Part of a small language model's weights: rotary positions.
Each number is 50 + 15 x the weight over the matrix's rms, rounded and kept within 0 to 99. Layers, rows and columns count from 0.

# down: layer 9 MLP down (transposed), 512x128, rms 0.0968, rows 304-356, columns 0-63
# up: layer 9 MLP up, 512x128, rms 0.104, rows 305-356, columns 0-63
down304:53 52 52 54 35 44 50 60 90 56 27 62 31 63 28 50 55 77 60 29 67 35 46 77 56 35 46 34 38 26 37 36 66 57 21 84 38 54 44 50 57 55 39 49 39 94 68 41 52 71 49 17 42 46 36 45 76 51 57 44 33 49 42 47
up305:34 43 51 61 34 17 40 35 49 05 39 72 76 48 86 63 50 74 49 38 57 44 46 60 52 57 52 53 41 27 51 69 53 45 48 63 46 68 05 64 65 83 73 37 70 56 41 49 50 77 44 40 12 57 72 47 54 30 74 58 58 55 42 47
down305:37 40 26 53 60 40 67 56 51 56 61 39 36 36 54 54 71 37 79 52 69 60 39 67 69 37 57 38 53 16 54 20 47 66 44 41 51 27 32 42 75 60 34 36 34 74 50 80 35 72 66 59 47 29 59 38 88 23 69 42 63 63 30 42
up306:40 46 36 20 66 77 35 28 34 49 36 33 64 48 47 47 75 38 34 43 47 79 62 54 60 39 59 25 68 54 39 70 61 55 58 53 62 39 52 66 46 53 39 49 55 43 41 57 50 35 17 45 75 48 81 56 37 39 43 52 23 50 43 54
down306:48 65 44 48 29 35 74 68 49 60 60 44 38 46 54 63 31 69 62 71 77 32 49 54 46 57 45 65 24 66 46 35 50 30 44 30 52 55 31 57 65 32 62 42 44 45 75 70 56 43 54 62 26 63 31 66 48 92 57 54 65 52 20 51
up307:56 12 62 34 48 50 39 41 25 56 56 56 18 53 80 62 48 34 60 47 15 58 42 34 38 46 63 61 43 48 54 43 48 66 48 33 68 63 53 44 62 51 37 46 45 32 59 54 44 45 58 38 52 53 76 35 59 41 45 56 45 90 44 48
down307:48 46 54 50 39 19 52 37 58 51 67 55 86 26 17 62 69 63 47 25 83 73 56 39 54 84 59 57 46 47 62 49 74 36 48 75 28 74 37 66 37 56 56 50 37 53 61 50 50 41 64 52 45 60 43 50 44 61 67 58 54 54 71 37
up308:50 42 66 58 56 47 63 71 45 67 35 54 70 81 50 39 71 62 58 50 51 65 76 36 73 45 58 25 55 54 50 51 66 35 58 29 43 22 53 45 44 78 25 54 46 61 58 63 45 30 33 57 38 25 55 37 48 22 32 50 48 39 32 50
down308:35 31 12 41 56 47 19 34 31 49 46 40 48 45 46 54 55 54 30 52 70 55 46 43 48 48 47 66 73 63 59 45 59 46 55 59 41 41 69 56 42 06 81 85 37 61 67 59 37 46 60 68 57 49 25 80 59 64 36 70 73 12 41 41
up309:34 00 36 50 91 14 37 57 30 48 78 51 60 41 34 16 44 62 58 56 03 65 68 54 62 41 34 51 55 78 72 55 79 70 43 44 41 49 41 46 43 47 64 54 64 48 19 88 32 69 43 55 38 00 44 46 50 73 49 47 56 61 45 31
down309:57 51 27 43 42 41 11 68 69 64 37 65 77 13 64 40 39 72 60 41 43 61 00 74 41 59 25 33 58 12 65 36 32 53 50 26 48 47 37 50 64 35 32 43 54 69 23 71 27 21 57 35 65 58 47 69 48 61 62 24 24 77 51 86
up310:74 43 60 50 47 30 50 50 38 39 38 48 49 42 41 58 73 43 48 49 42 53 47 50 45 30 55 47 37 58 38 55 54 59 54 46 46 52 38 48 59 65 38 44 34 49 50 57 65 56 55 33 40 47 45 47 47 52 46 32 63 57 55 52
down310:47 51 50 39 52 59 61 30 53 45 50 46 51 44 47 64 51 57 46 61 49 46 46 61 57 67 48 53 38 47 58 56 40 51 43 54 53 56 54 58 51 53 39 47 67 37 48 48 51 44 57 54 44 61 52 56 32 49 59 53 31 63 58 44
up311:55 56 53 62 59 30 02 52 67 38 45 60 46 74 71 50 74 62 55 47 55 54 69 47 49 40 53 54 44 63 40 81 52 61 32 72 48 63 65 46 52 42 53 59 26 49 41 49 51 37 51 59 08 33 54 30 30 55 45 53 25 77 50 43
down311:51 65 50 54 39 39 56 24 66 36 33 41 43 37 64 71 39 21 34 54 29 54 78 68 32 65 65 55 40 59 53 54 54 50 50 36 68 38 44 30 34 69 54 65 70 54 75 49 38 59 34 30 57 64 46 74 65 50 51 48 60 38 31 46
up312:57 43 50 46 51 44 36 52 49 35 49 53 48 52 70 34 76 51 38 38 40 54 55 42 56 44 43 49 41 57 41 60 56 51 50 47 49 50 52 47 64 53 45 56 44 33 50 61 53 54 50 49 40 46 49 36 55 42 54 37 40 56 47 50
down312:47 51 50 42 46 38 57 47 47 46 54 38 64 51 49 54 44 36 64 55 52 50 55 46 49 64 49 49 40 53 64 39 42 35 48 60 46 56 40 46 52 43 52 57 46 67 55 50 47 54 52 51 45 50 52 48 44 56 42 54 48 48 54 44
up313:50 00 57 53 53 40 32 61 74 40 58 76 50 58 72 55 45 21 22 69 59 62 57 55 38 07 49 47 67 67 05 79 46 50 60 55 56 31 46 42 56 50 58 46 68 42 53 25 55 70 78 18 55 48 51 46 47 30 59 33 51 30 47 63
down313:53 58 62 46 61 56 58 39 58 39 42 43 54 35 41 53 71 19 64 51 57 36 39 59 46 82 58 30 20 31 29 75 72 63 73 49 59 47 35 30 52 50 49 63 62 63 58 63 25 56 29 53 28 54 53 48 38 43 53 51 53 31 62 47
up314:46 36 25 51 75 30 51 52 42 51 34 51 55 66 42 50 49 58 60 81 38 70 62 62 65 47 27 51 55 75 51 39 76 57 43 57 47 38 21 41 52 54 65 54 55 35 38 65 41 67 41 35 49 32 69 51 51 24 46 40 46 63 33 46
down314:39 41 50 21 29 48 26 55 59 46 49 52 54 57 36 32 53 51 52 36 70 49 40 40 24 67 29 69 32 65 60 63 34 31 74 47 56 56 39 61 75 59 44 71 53 54 24 71 38 65 31 39 33 42 54 61 32 57 39 43 51 55 78 46
up315:42 51 70 59 62 48 48 56 53 65 68 82 28 63 45 10 74 56 14 73 60 62 47 63 66 54 17 77 56 21 55 51 44 55 88 29 56 58 17 58 44 61 32 52 70 30 65 63 37 67 43 54 56 47 65 24 70 43 36 38 67 66 39 69
down315:28 52 49 60 33 50 82 54 41 50 44 81 17 68 45 56 77 43 52 44 33 36 61 73 37 69 73 53 23 32 58 26 48 36 40 67 65 38 57 53 45 55 64 63 61 49 39 30 59 53 46 47 61 07 76 27 42 54 47 47 55 39 56 12
up316:57 29 55 57 61 50 67 32 55 66 40 58 55 34 64 61 65 25 42 35 37 81 51 23 54 09 36 90 37 40 20 60 61 48 57 09 55 30 41 75 50 98 66 50 50 57 57 62 23 39 07 55 57 29 56 58 47 45 46 42 52 41 36 54
down316:99 65 48 66 44 62 39 40 21 44 69 65 58 62 66 48 45 31 74 18 51 60 77 41 76 50 23 96 55 47 92 29 26 40 02 37 79 55 19 60 57 27 56 59 50 11 48 63 33 19 21 40 72 53 74 47 24 40 45 79 70 37 36 58
up317:46 31 48 75 71 57 54 35 45 64 35 41 47 50 28 42 56 58 52 44 24 57 59 66 38 53 36 66 51 39 28 69 60 45 58 40 65 26 60 71 66 61 55 57 40 54 37 63 36 41 21 34 65 30 63 44 53 31 32 39 54 69 23 49
down317:58 54 36 36 47 40 35 70 42 39 50 71 58 32 59 70 55 45 21 81 33 42 54 39 46 40 48 59 57 24 56 58 53 46 45 83 58 19 47 29 14 55 81 80 58 31 70 34 66 42 79 56 27 50 46 67 70 66 48 36 52 47 49 58
up318:49 24 62 57 58 52 30 61 53 51 33 54 74 44 62 34 55 47 60 47 11 51 43 29 89 51 42 38 41 51 51 47 60 55 43 42 46 54 43 44 60 59 33 68 62 59 47 44 57 52 71 40 55 28 45 52 55 18 65 44 50 53 35 47
down318:63 58 39 68 33 31 73 77 26 41 39 49 77 58 45 35 55 42 59 63 49 75 43 35 64 28 46 58 47 50 43 38 53 66 58 51 56 50 64 47 57 57 23 45 55 52 46 39 51 55 54 58 30 64 64 42 44 35 28 41 65 68 55 37
up319:62 53 15 48 56 05 60 77 41 50 57 47 60 49 52 52 52 64 46 33 19 52 48 56 48 51 29 26 59 54 41 44 67 41 46 67 47 45 37 60 49 71 58 28 67 56 40 58 52 67 78 44 43 30 66 43 42 61 39 44 60 66 56 58
down319:53 30 49 46 31 66 43 31 82 61 38 46 59 55 66 67 43 46 53 43 41 16 61 75 41 60 48 35 34 67 47 72 64 60 34 37 91 47 73 19 74 73 59 46 52 30 59 20 64 40 48 42 48 49 45 46 70 56 47 52 60 40 36 42
up320:34 52 46 49 43 42 19 67 58 51 30 52 56 62 41 26 52 29 33 61 00 70 50 33 61 51 56 56 62 56 40 69 58 52 43 30 66 53 47 39 98 67 68 53 71 77 27 70 35 99 61 53 39 47 58 31 70 56 64 44 63 59 44 42
down320:44 67 73 38 60 44 40 42 22 83 69 46 39 38 44 32 57 42 44 73 50 57 00 56 47 80 59 61 17 40 30 41 43 45 59 67 53 33 48 68 50 45 55 56 59 76 40 53 42 59 35 48 30 35 46 71 34 55 37 59 55 31 36 49
up321:52 61 38 44 60 43 40 88 81 64 50 66 73 26 37 28 49 72 27 40 24 73 43 71 58 32 60 33 62 59 40 53 51 59 60 54 48 59 48 37 54 55 56 49 47 49 63 72 45 58 50 39 66 31 46 40 82 38 33 43 47 87 56 41
down321:45 36 66 40 53 52 37 80 35 55 57 64 37 60 52 41 38 49 65 66 61 55 17 45 44 67 40 54 70 39 44 50 42 47 35 14 55 45 64 52 47 29 85 44 50 64 56 18 40 35 58 42 35 40 33 68 57 46 49 56 31 40 53 54
up322:64 30 62 38 41 21 56 74 35 53 16 62 70 42 68 43 61 39 42 40 28 59 54 29 84 40 51 48 59 54 56 60 60 34 38 74 39 28 49 39 12 72 61 24 72 27 27 76 43 51 54 32 59 33 41 11 79 19 29 49 60 50 41 48
down322:75 32 42 54 64 24 45 64 25 36 30 56 71 49 50 49 62 34 24 60 53 44 36 67 61 51 45 61 66 65 73 36 59 58 38 64 89 62 55 53 27 38 04 58 58 57 69 49 68 42 53 26 29 50 50 66 46 63 68 45 35 68 49 41
up323:53 46 51 42 52 41 44 53 48 45 43 53 44 57 51 47 61 57 44 46 42 55 55 48 50 53 42 43 40 54 40 62 49 61 54 47 50 49 51 52 49 57 53 47 45 43 50 51 48 52 50 46 49 39 55 46 52 45 46 42 55 55 45 47
down323:56 50 53 48 42 49 52 48 47 47 51 49 56 50 49 48 47 49 51 42 54 43 49 53 50 51 50 52 52 50 50 50 48 45 52 52 54 54 52 48 52 49 50 51 51 47 52 47 49 50 49 47 49 55 50 52 48 53 50 51 50 53 51 55
up324:70 49 52 30 53 46 49 36 64 32 32 69 58 43 50 33 49 78 20 58 62 52 81 55 45 34 45 49 37 65 58 60 52 57 36 71 70 54 27 32 56 60 54 41 66 47 38 58 40 74 49 13 47 50 40 32 90 42 32 36 47 50 54 23
down324:74 18 28 74 73 52 45 47 32 38 66 46 50 54 46 27 39 23 53 53 64 62 28 38 54 37 50 67 52 50 56 45 18 57 53 82 48 70 49 45 69 41 58 65 54 21 31 53 57 42 63 57 45 09 68 60 84 28 70 44 42 54 30 62
up325:53 18 29 58 62 38 60 61 52 45 45 38 30 64 61 66 62 42 65 47 13 43 41 47 80 36 47 44 45 36 52 54 57 42 89 53 64 58 63 67 63 80 27 39 30 41 38 58 29 45 38 36 51 44 51 46 48 55 27 64 40 29 35 47
down325:37 36 56 44 52 54 49 47 26 64 53 52 56 44 47 53 78 49 46 38 51 41 57 58 28 51 49 41 09 58 46 56 55 27 64 39 22 71 64 40 52 54 57 40 45 66 58 58 39 49 47 50 33 47 28 92 50 58 65 41 26 57 31 62
up326:37 42 21 63 55 33 39 29 49 31 51 39 53 68 50 57 80 48 49 58 54 65 72 67 58 45 37 43 29 49 39 64 51 50 40 60 45 53 50 53 52 66 44 38 55 63 47 44 51 60 67 53 61 35 59 41 41 50 65 38 45 65 55 34
down326:50 54 48 68 66 46 39 40 56 43 41 64 44 62 49 63 53 48 37 46 55 46 77 45 47 45 56 56 60 23 24 53 43 59 35 75 45 59 39 67 39 59 57 56 39 32 36 46 67 48 59 49 50 69 44 45 50 35 57 70 50 37 45 34
up327:49 47 41 54 44 55 45 29 54 51 15 73 27 62 48 58 59 77 33 12 45 54 52 65 60 57 55 53 47 53 46 68 44 31 75 46 50 48 23 17 30 78 86 58 56 49 70 83 68 52 61 60 57 65 86 21 75 42 24 22 45 71 58 71
down327:61 60 33 50 32 22 42 56 54 60 28 63 78 67 45 21 50 76 53 76 67 50 13 27 59 65 57 66 81 50 54 32 56 36 33 22 47 38 53 63 41 41 71 65 35 50 56 68 47 16 79 56 48 40 43 45 72 67 26 56 36 20 67 25
up328:54 34 65 45 75 36 32 58 34 54 44 51 30 63 44 38 50 54 49 45 55 61 62 69 64 43 41 53 60 60 52 64 82 99 60 61 45 63 60 50 42 99 32 41 22 40 35 75 44 75 31 37 67 47 67 42 56 19 49 49 86 43 25 41
down328:30 37 60 51 50 41 19 60 59 72 45 29 17 45 70 46 58 35 58 72 57 36 65 45 45 70 85 25 87 66 40 36 60 67 51 27 76 20 37 56 47 40 48 54 54 46 69 43 56 51 50 20 58 33 47 50 54 29 46 40 54 39 71 82
up329:31 44 31 54 55 29 47 52 16 35 52 85 69 66 48 57 60 69 18 58 50 43 47 73 44 49 35 60 44 53 47 67 49 56 56 63 52 53 52 51 75 54 62 61 37 37 38 42 40 63 59 26 51 48 62 40 44 46 64 36 36 46 28 43
down329:20 50 35 45 39 55 58 41 46 40 59 45 22 62 74 67 41 47 52 29 63 21 39 42 37 48 61 47 54 43 27 61 75 46 64 39 49 34 35 23 37 61 36 47 42 76 57 49 50 39 51 44 89 68 60 50 50 54 69 58 50 67 60 47
up330:48 45 63 72 41 50 37 49 60 44 43 40 43 66 40 49 83 62 19 54 49 70 47 53 54 50 57 51 21 20 48 53 37 69 36 68 69 67 58 42 48 70 30 26 13 47 66 68 61 85 48 42 51 41 52 16 49 39 72 34 35 42 20 75
down330:43 59 35 71 35 25 80 73 73 33 41 36 33 50 28 40 68 43 70 14 65 44 50 50 23 64 46 52 45 49 11 39 84 50 16 50 46 70 36 82 54 48 50 47 42 65 48 39 69 41 53 58 58 47 72 61 71 61 78 49 37 61 39 51
up331:49 49 37 31 48 74 21 68 16 23 52 68 44 36 46 46 51 60 36 66 61 73 41 46 38 55 19 67 31 59 72 54 48 59 75 18 81 60 64 15 45 71 22 56 39 70 84 50 53 66 51 41 55 51 65 23 38 41 23 45 58 46 32 64
down331:12 35 24 42 58 70 70 43 41 60 54 53 70 61 29 75 45 18 77 61 86 33 42 33 28 55 53 50 64 73 29 71 58 54 63 62 71 53 57 49 65 69 54 47 08 55 69 59 33 45 70 43 61 67 59 36 42 39 47 66 57 25 67 71
up332:43 51 71 29 48 13 17 54 33 64 48 50 35 44 53 46 45 52 22 57 53 59 48 32 54 83 00 51 79 32 47 43 83 91 52 18 50 44 47 49 32 48 74 47 43 52 42 68 65 37 43 42 55 51 60 27 83 00 74 49 49 47 45 56
down332:99 54 69 62 33 61 34 45 45 64 51 61 79 54 40 54 76 35 73 46 99 54 81 61 12 21 47 20 33 40 14 61 41 41 72 32 55 44 55 68 44 51 41 55 74 65 43 53 21 48 36 73 63 59 35 55 33 58 45 36 38 47 25 56
up333:42 36 34 77 34 27 43 62 45 58 41 76 50 66 68 43 48 38 50 53 60 75 60 31 64 49 56 69 53 65 43 54 52 41 40 34 39 22 44 45 83 73 76 62 42 36 58 42 68 84 62 35 41 39 54 32 83 20 47 75 66 33 45 59
down333:50 61 21 57 24 40 54 50 35 53 48 45 66 48 50 80 41 70 41 52 54 45 30 65 21 60 53 44 40 32 83 53 37 29 60 69 33 46 83 70 80 35 42 31 38 39 40 52 70 57 45 54 37 44 21 28 47 72 65 49 37 53 40 33
up334:55 43 44 49 58 40 41 49 46 44 53 48 43 53 62 46 59 53 42 47 45 62 55 49 55 44 43 51 49 47 39 65 57 59 54 50 49 37 47 44 53 57 50 44 47 52 46 52 49 53 52 50 47 42 60 46 54 41 48 50 50 50 39 49
down334:55 49 49 44 48 50 48 52 56 58 51 45 51 59 52 51 47 48 50 53 49 51 41 54 51 55 52 53 50 40 46 54 50 50 48 48 49 47 52 53 49 44 50 53 51 51 52 52 37 44 56 51 45 48 52 48 48 57 53 48 44 52 45 41
up335:27 56 23 50 59 34 49 52 45 62 29 56 29 43 60 29 58 47 38 52 47 47 50 32 76 57 61 20 34 55 08 62 76 50 80 30 61 34 80 40 39 71 24 61 29 11 50 57 31 51 56 47 59 52 64 60 52 57 47 48 52 41 65 62
down335:69 26 66 59 14 53 31 55 61 55 45 72 61 57 75 70 40 49 42 79 58 76 55 46 42 68 20 59 57 35 51 35 50 32 06 51 32 62 03 47 56 61 49 71 39 84 47 62 76 43 68 34 34 33 45 24 64 52 43 44 55 43 38 61
up336:70 39 48 55 45 45 53 51 52 22 36 47 57 84 50 28 60 46 44 29 32 48 39 29 37 44 59 67 55 77 24 58 51 46 77 42 60 56 36 49 54 49 68 61 31 68 62 52 48 43 53 42 36 51 46 50 45 17 44 50 64 60 60 63
down336:53 52 20 52 68 42 44 71 53 74 29 68 47 49 67 38 50 74 29 27 63 32 35 49 74 67 59 39 58 51 47 21 73 43 30 70 52 54 42 73 63 23 43 61 40 48 31 31 85 51 48 77 23 37 44 36 81 53 61 47 44 28 60 56
up337:47 08 21 70 78 30 00 58 13 36 31 71 19 47 48 30 53 46 38 46 41 44 92 29 59 43 34 37 12 29 41 47 45 38 66 46 39 82 56 56 42 70 23 57 72 52 40 67 70 82 69 18 73 32 36 48 52 66 13 64 63 63 67 79
down337:19 53 32 53 69 90 70 18 32 42 45 71 99 68 65 42 21 32 56 40 68 35 48 66 39 62 32 63 40 61 22 07 45 62 29 83 44 29 00 65 66 82 49 16 55 53 47 44 41 65 39 44 55 20 70 72 50 37 76 57 38 54 32 34
up338:44 53 39 50 79 56 21 52 37 41 67 49 44 74 52 42 67 66 54 53 64 41 66 46 47 60 50 34 42 22 35 59 62 70 47 60 46 21 58 09 61 44 51 44 12 74 51 53 46 96 43 46 14 40 50 46 33 35 50 48 48 37 46 59
down338:70 50 66 41 39 46 70 62 61 68 67 28 47 73 30 63 66 37 18 58 45 40 58 44 45 36 47 50 13 59 24 63 65 65 47 32 66 51 41 40 58 39 70 74 36 46 34 22 69 42 87 33 57 30 57 52 43 43 52 65 50 38 59 47
up339:49 38 50 37 44 35 39 61 52 48 36 45 39 51 61 25 56 39 13 33 25 52 79 76 43 59 39 43 44 64 42 60 36 77 28 79 51 51 17 58 47 71 06 48 55 47 44 80 88 45 69 31 65 49 55 46 41 38 49 37 39 63 57 58
down339:80 43 60 50 46 55 61 15 79 51 31 34 39 43 70 53 15 16 55 79 31 57 60 48 59 94 61 54 51 56 52 38 07 48 65 54 63 47 30 63 49 74 31 39 57 45 50 63 74 63 42 55 46 73 47 36 59 72 81 76 56 24 15 59
up340:73 50 64 29 59 26 64 33 34 54 44 83 52 37 41 30 51 53 40 43 47 67 85 49 48 45 68 72 58 56 32 48 58 49 48 28 36 16 40 47 59 51 46 66 52 60 53 44 44 71 58 27 51 27 66 30 43 23 63 19 62 49 37 57
down340:39 29 64 33 39 31 73 42 40 18 55 79 65 61 39 31 38 08 52 83 44 42 52 60 22 43 63 65 46 35 47 62 07 62 47 41 49 30 48 36 57 57 67 39 81 80 46 39 50 28 66 37 74 60 50 51 42 74 63 67 46 53 11 55
up341:62 46 62 42 50 47 63 56 35 45 50 77 48 54 52 65 60 60 21 38 26 51 53 36 64 77 55 29 42 45 56 46 51 80 58 38 45 46 42 34 49 56 46 55 42 37 52 52 73 73 40 34 31 46 47 51 74 22 61 39 76 56 62 63
down341:74 63 39 51 56 40 48 53 27 61 44 51 46 46 30 16 76 46 70 60 28 40 20 55 72 54 35 48 59 41 32 53 44 52 46 70 30 60 27 36 59 41 42 82 82 52 68 67 65 52 33 51 51 68 23 74 60 13 30 36 41 48 47 42
up342:41 37 17 57 51 32 67 47 37 59 10 73 69 42 74 25 71 64 47 52 43 52 56 57 43 33 56 53 49 60 73 72 82 33 61 27 59 17 75 54 18 52 80 73 77 10 56 44 99 64 40 46 60 57 99 33 32 45 43 37 49 55 43 38
down342:83 55 56 48 42 47 75 51 52 48 53 70 50 51 51 72 51 49 30 73 39 34 69 37 33 64 36 42 11 45 46 45 72 40 10 39 62 54 61 31 66 97 24 43 62 72 45 34 48 43 54 69 81 53 72 65 20 76 59 76 28 49 67 53
up343:45 44 33 69 41 36 35 47 42 29 38 38 43 54 45 51 57 72 54 53 51 71 65 63 57 29 36 50 72 74 39 51 68 61 52 33 37 52 28 19 66 57 27 42 26 18 24 63 61 64 60 25 59 33 51 48 97 41 46 70 68 30 39 56
down343:34 48 47 59 35 63 60 58 70 33 62 31 52 53 66 47 36 63 65 61 36 54 58 46 55 28 63 37 61 57 73 63 77 61 54 35 09 40 18 40 50 72 69 67 58 56 48 63 45 55 83 24 59 53 49 52 65 48 62 34 77 31 53 60
up344:47 29 43 59 60 38 42 42 63 54 29 45 46 58 54 43 66 59 52 44 38 62 51 51 37 44 26 26 41 36 36 64 67 41 49 39 43 58 58 43 74 55 43 53 71 43 55 54 55 50 61 51 61 49 74 46 35 52 33 50 45 54 43 62
down344:39 55 41 39 60 67 66 51 34 38 53 35 51 45 48 44 25 51 52 33 62 44 47 63 50 57 44 67 57 58 59 41 54 55 35 39 60 64 35 49 45 23 61 41 45 54 41 54 51 70 45 39 34 63 43 58 70 64 56 49 42 51 52 44
up345:46 32 51 58 66 43 54 39 46 44 52 56 45 56 45 41 52 44 46 45 50 41 53 42 43 46 33 60 23 49 50 62 48 59 53 52 47 48 43 44 65 56 47 36 40 47 63 51 55 54 52 46 42 45 81 50 38 52 41 43 52 71 50 40
down345:35 37 42 39 46 55 51 54 40 55 50 55 50 51 59 69 34 49 48 57 82 54 51 59 53 37 66 51 65 36 48 61 44 52 58 50 40 60 40 66 51 56 47 51 60 61 66 39 38 39 60 45 48 48 47 43 59 45 54 54 45 42 53 41
up346:54 52 27 59 50 39 26 67 62 47 74 65 40 52 63 69 67 53 54 26 56 55 75 34 64 32 40 44 44 56 26 63 74 60 74 76 32 35 70 52 39 56 67 69 40 61 54 61 44 35 36 26 70 51 68 28 67 61 68 44 46 52 42 82
down346:60 70 57 47 69 71 64 31 52 46 43 34 48 58 47 41 56 42 60 48 36 44 70 61 56 66 66 55 53 42 51 14 69 43 10 49 83 55 52 39 56 36 55 56 25 30 69 47 50 33 54 70 35 58 60 24 37 62 24 77 49 65 68 65
up347:24 33 36 54 49 59 51 69 35 39 57 49 65 57 84 55 65 46 42 77 39 61 53 31 77 56 42 19 41 45 27 74 71 64 43 56 73 62 71 29 47 62 32 58 56 54 25 57 46 56 29 69 51 42 35 42 45 22 64 44 75 80 35 40
down347:44 34 35 48 60 41 51 29 63 36 48 55 59 51 13 17 49 44 44 52 56 42 62 57 35 47 33 64 50 58 40 61 51 40 38 40 59 16 68 63 67 55 43 48 46 51 66 55 74 47 64 20 53 38 71 73 60 33 22 59 44 70 60 51
up348:53 40 53 49 48 39 40 50 47 47 44 55 48 51 52 49 62 53 50 47 38 57 50 51 53 48 49 49 49 51 50 58 51 53 50 44 52 54 49 48 55 60 48 52 47 49 45 50 53 56 50 48 48 42 59 41 54 46 51 43 54 51 49 49
down348:47 52 54 52 54 52 54 48 52 54 53 50 53 44 52 54 50 49 50 49 43 49 41 47 49 47 57 47 55 42 47 50 51 47 51 51 55 49 53 55 42 53 52 49 50 49 46 60 47 52 50 48 47 49 53 43 52 46 48 47 53 47 45 46
up349:54 48 48 46 56 46 47 54 50 46 49 52 52 51 53 51 68 53 42 51 47 58 60 49 53 47 44 53 46 51 39 55 53 52 53 48 53 50 46 47 55 59 54 51 46 48 50 63 53 54 47 47 43 45 51 42 50 47 45 48 52 55 50 48
down349:57 54 52 55 55 51 58 52 50 49 52 51 52 50 45 50 49 50 50 49 65 47 57 52 47 46 49 56 41 57 50 47 49 48 49 53 49 46 42 48 49 49 52 51 43 51 53 51 50 51 52 59 44 50 47 51 58 55 49 51 49 50 49 48
up350:33 47 47 57 47 40 57 54 46 43 32 46 76 84 42 26 54 87 55 66 54 53 51 56 71 27 46 57 54 62 43 62 85 35 44 46 72 58 20 63 42 78 31 63 49 33 45 57 33 58 42 61 39 26 48 50 46 50 41 51 70 52 51 57
down350:48 15 57 67 68 53 33 76 58 42 35 50 50 57 60 75 57 39 77 45 74 58 23 52 46 47 41 36 62 48 35 76 51 54 46 60 38 31 53 37 42 51 81 22 63 42 43 31 51 45 85 57 40 20 33 59 34 65 67 42 30 78 22 53
up351:52 45 49 53 56 45 37 38 47 48 51 48 49 53 59 46 63 51 46 41 45 49 50 43 61 48 42 49 37 48 43 55 54 58 59 34 62 47 40 41 50 56 48 46 39 33 47 57 51 56 49 53 47 40 58 37 48 55 43 46 54 47 34 47
down351:50 48 42 51 54 58 47 48 49 56 48 49 47 40 47 53 48 53 52 51 55 50 51 61 49 50 56 42 53 47 46 43 54 52 55 53 51 49 53 48 46 47 48 51 63 47 47 44 56 49 53 53 55 55 58 53 58 47 55 61 48 53 49 50
up352:74 34 44 38 76 44 31 58 85 26 30 37 20 31 46 57 63 39 50 61 45 54 68 58 62 67 40 52 29 58 38 53 59 53 71 40 75 35 17 44 26 52 21 54 25 34 63 46 59 64 65 65 34 42 66 30 57 64 55 56 46 54 43 73
down352:21 31 43 61 87 55 45 47 39 65 39 89 46 62 71 27 49 62 79 40 58 44 66 62 47 34 00 85 59 42 59 28 99 59 59 61 48 26 49 50 35 58 67 55 57 50 68 35 41 93 72 40 37 68 58 62 61 49 40 52 27 53 43 52
up353:53 45 50 25 58 41 43 67 00 45 64 33 65 48 42 50 64 63 11 28 51 58 52 50 66 26 19 63 13 39 60 67 71 51 62 36 72 28 54 39 30 58 33 68 62 46 46 51 52 91 77 33 36 49 47 46 69 37 56 44 59 56 42 53
down353:47 66 64 55 65 46 62 57 51 61 41 36 64 61 62 51 47 95 67 62 30 59 48 60 30 48 37 62 42 67 34 15 41 74 56 33 20 41 52 41 65 86 67 43 53 37 47 49 52 47 71 69 37 35 56 42 67 16 59 39 33 66 63 87
up354:64 58 40 37 73 19 43 62 57 47 25 61 54 47 57 36 54 40 44 60 41 33 50 70 55 54 52 44 58 67 41 47 76 48 53 53 64 57 51 57 58 71 50 46 35 38 53 55 63 50 52 42 47 34 52 38 63 52 44 40 40 52 42 38
down354:32 62 33 46 42 60 41 46 49 52 55 40 45 54 57 65 56 33 45 67 54 36 51 55 36 49 44 48 41 39 41 62 36 54 64 61 48 48 56 40 40 63 38 46 58 54 42 44 40 51 61 31 43 43 31 54 41 71 64 49 58 50 46 55
up355:56 16 48 40 34 53 30 50 47 48 48 53 57 34 63 63 62 35 55 37 67 63 33 56 48 18 46 65 64 59 48 56 59 37 68 17 52 37 38 40 62 55 73 66 34 58 56 56 59 62 33 47 63 35 59 54 33 30 40 43 70 52 57 51
down355:48 76 43 39 54 57 43 55 53 50 44 47 57 28 52 28 53 58 53 61 74 39 72 49 68 65 64 29 62 49 54 42 38 91 33 69 77 59 43 57 42 58 10 61 80 60 35 37 62 57 63 54 46 35 19 43 71 57 43 57 45 40 40 46
up356:48 46 32 39 59 43 49 52 08 50 50 67 41 41 78 15 49 54 32 60 41 72 45 26 46 45 33 38 40 58 66 65 88 40 64 62 61 44 64 50 45 70 56 51 33 43 47 81 60 49 80 23 55 45 77 25 28 70 37 29 53 51 23 63
down356:66 49 47 50 25 56 34 57 89 53 47 48 42 55 77 48 52 48 93 82 27 41 38 48 60 23 60 55 67 31 56 55 76 67 46 29 45 34 35 33 41 47 61 54 73 09 36 43 38 39 53 56 72 50 51 43 69 34 46 81 32 34 60 54